Weights of a small GPT-style language model, trained from scratch on English Wikipedia.
Size: 13 layers, width 128, 4 heads of 32 (1 for keys and values), MLP 512 squared ReLU, vocabulary 2362, 2.86M parameters.
Architecture: RMSNorm before each block, rotary positions, untied embeddings, capped logits.
Training: 125M tokens, 3812 steps.
Each number is 128 + 32 x the weight over its row's rms, rounded and kept within 0 to 255. Layers, rows and columns count from 0. Numbers have three digits each. The size before them is the row's rms in percent of the matrix's.

# layer 7 MLP up, 512x128, rms 0.239, rows 485-506, columns 0-127
103:147115084124039105110131130185130184090144129132133141128177124156143114175110155157143143135077100098087136146119098113165156092127093142096140213096148114099124192060125118132114113172124136066127056144156169181108150135071121067155104150085158080154162183153143100110087146137097144116133100125115151131129192141140131074135131209102092101146132090145076117145118075089122114146150
100:148128079131138188168087107101126103062122131103143109060117139122093150179139120095182160102182164088168153160152162156200140115134103166164135135186089151122156147158131145066118100138145100137159047090091102134156104099125106147114110125106087118080124123150117103130092114174039180140062143151170138124133100114104105124133143045095110080154105081125107159100104139077118124123107
092:118160137162122104150141101114124090143143133149131081103060168162160088129164137147075099100166175125162125143125174167162137129126122153135066119123127129113122092095154096177123096169150102146166152191095137128081125131105091141112126125135144120168176143089155102095098096091107163103071191153103091118179049156106103079129089148131130115071181083081171147108114085125215120177068
093:111137151145134105115142154083227134190106112086140126115111087180093077158107134108130071165093139114147088164100145120123119114136145128075080110187186086077118200109165135163108090098122140128158114112074114136093117120176094154118097121160123150169123195080095070125116092146100158134144064081091119111124151194134089132108149170152129112118196120166119115115111114103089106075146
082:095120141159107072129184124099126110133153138145153120149121129092181118105123095136135160080128131115169113115115099130049185149072170076073154198124145122124071117123143124115142127118144143124134170128098114087115114100144159119125124186114148138126145138116085224174202138180145153151156095128025149131128115132180119124138117180109091063120095097097112179164184175127116127085090
094:104105113064125116137117162118095084138119153120186076110158139144124151122151156133165187093135164092053202147148153215165181137133120147103148160127138137150089161096111167172187108108160114140149112079068191161140174117090141123078102114115200151159108113114076120145111127110122132149187119140103081090105118118146204074125087113133135134116088099123124134131129118139084166196127
101:142140174109151100143091131108200167129213154095163089102097147135095137095156182173140157116141140094144156124151168103160130174193129062106070191149136130073071067122134079112108115141200115127129081159128121186155145131120176126148104159159092153152126135138085072117196165171114103123133077140183151149171112132115155162158126111123157130128099111099177147138148094149133119159096
097:090134108097122194122205178069170119091155146180123116127133032107095106064073085157099093134126129119125197068141116133178170161189136089123115114124127140139091116172148102117112076140123142133122142154118128107171095122085091104120162128186139125095169110143118086105147112170169155186156131097109099178074135142140151098090152115173079122120127117138067101115128163115127076153132
112:138138160138092150135198149127191140161119120132155129102126096133067094146138184079160105114158199165134128101086051128150081118164154092144067148119149095130081132119086118131105122138100091111188065134075125087154151104125091164137104142145137144091206153153123130088136162143142162102113103136079156137144105112161164146110162183163078125126141138124071074113079086166156066097090
109:109104184172127120123129116147105168139134170174078068119122182132111118105120135144137225165120163146174145080134119120102083123114070150160125131127146117112145147078084128085114152136139141197178097159102120169117168144100122071141119133116155120108122117137142049210121112108122085136117115162092111172161120167131185065148144107120146063108128107150157188109126139098083081170196
102:163136158153166178138126133107146133098167117207215123093144131161105112104127161146153155131135162104158155140161136152118119179093153140147162167109083097124126081167173106118098140083095194153099121186134064076158141149109163071074146147160128126156114127161086184105060164138071147154069196144096124095153139153171116128129169113160149155152142096123120083121090113167107081137150
095:118125078178137121130083129151099145124167138183166130158186160127186145118116092113140119158059117100149111068215150099138094134160123110129175143076134143126107139155119134103099124179109119040116128135104129132092117097172121170059159127117120112145107118071203168141103143074095100131123106130117128083168145121077094188117100150180111123130091118049056096119148152113161139135145
106:123100171117121129112136159124136065123158194160150094131188175123127117130094135073149152193136146151110145091058141151130113117191084098106157127129145085098105119081125154215130124143165153158148116105190153135102108112083191157179149113135151149124140101139114059085142180106148123192079113108077099131169172100079189094100158132171124121113132103129116145163113087134067147157107
092:193089144113160126107121140102125127171187089129124102101124178140133146132137112145154160115142083148186134119146096164184153131128154197097124134123125096161128168108145127058039104053157153135109092147161180107204104083153119124144131131075158174187118112156198153150135101087165117109106141139145117145164170113083110117141159140135151122168122147091122084125199116145070137105196
103:136150088190121106116076127205159181119107173104145104140118139122126169106093130108154143206167157127106078107195105110085127082129111131073150093146187106120135172125163108150107155085168168193138170100139108148135124108138150121135107148121115115164182099153111049123114177094093133148106141135118101091172143124118139148094115106103231145111122147124138109170112106134064144168203
101:075138129121146081140081143110063134128174106073127134142152177130081112083190098126148193113133148096107158156082131169154091071168155116153185135126107132150139152043099125120144171189160105176163137082099178161150114096126117164082139135139111051141123133137156125117168137174133142155167151165136139176150157193148167122095188134166111123072113056093121126122144123139137125131093
094:129211130149144111070176121159127187107078164121140145100147158090172154144139116132122154105153128110111146093152196099146093110142152103103107100142187136118134163111108126135131148120169154088218091131098166084157106155124100161085147084115147102103106179183079138103070115116100166180120149171147086121131158109125168103105126114182163163104150115173146113142169088075050132183091
093:173103158178126189094147187122160144151121122173118117182210138098159091128152134082147117151130143148156159140115073166160154163118107066083144127106133083150160171139118130149116106147143125169123130103106141101121074173090125121093082121155170080142155115072138152123163125170152170191098128141105114098205182134183119126085154110167106161154122098159059121096095051097125157113103
100:091167124111162120106060143111079114120096089115150149116151149105134143149157091129094093131095145125122132193103153146157174202155164160108111088131191097143128155073162114096092141153166112171111116091155130146113114147174147172185099130107093175119203104112156094138132097132154096080141136076106147147203078153110113101151132098085188077060189119145121136167072142094127144166132
110:154161196128161137130120144032068120109120140106134127126136125112165146133134174113078122198176120056113126132120104157102118123086126141136128095066153085170124109122177093093114058138027122128138143138137160137059059140140148160103138102132149164100127126124163095146146118106141151145114146153099081133116144156091137193115058118099143149160106078149055110173131170125107167145142
107:190128201194139170117114109075123165153091144086145125143088087111146148120139119160120127172136106136133161151140159171117183083113154189127109103104119161136142063139150122144097054097090125107167108180128169135124101138191159108126104065148190103102146128161108171163143192105154181154101127138123158120121168100130104167130162086118200140128161086099103136151149115137087211129149
093:157108142129138170146127167160073132099187112055116138132103155155146053167136106145153132060098145138055136148168133138184158136106109111108087133130096166100118130143092122043124148096207089131120120137127098137030160120109122150114153114129117133197208153130150100130144080088141089154104125104164140155222115137126134141119195125116151133144107096137124172135106124172138139154123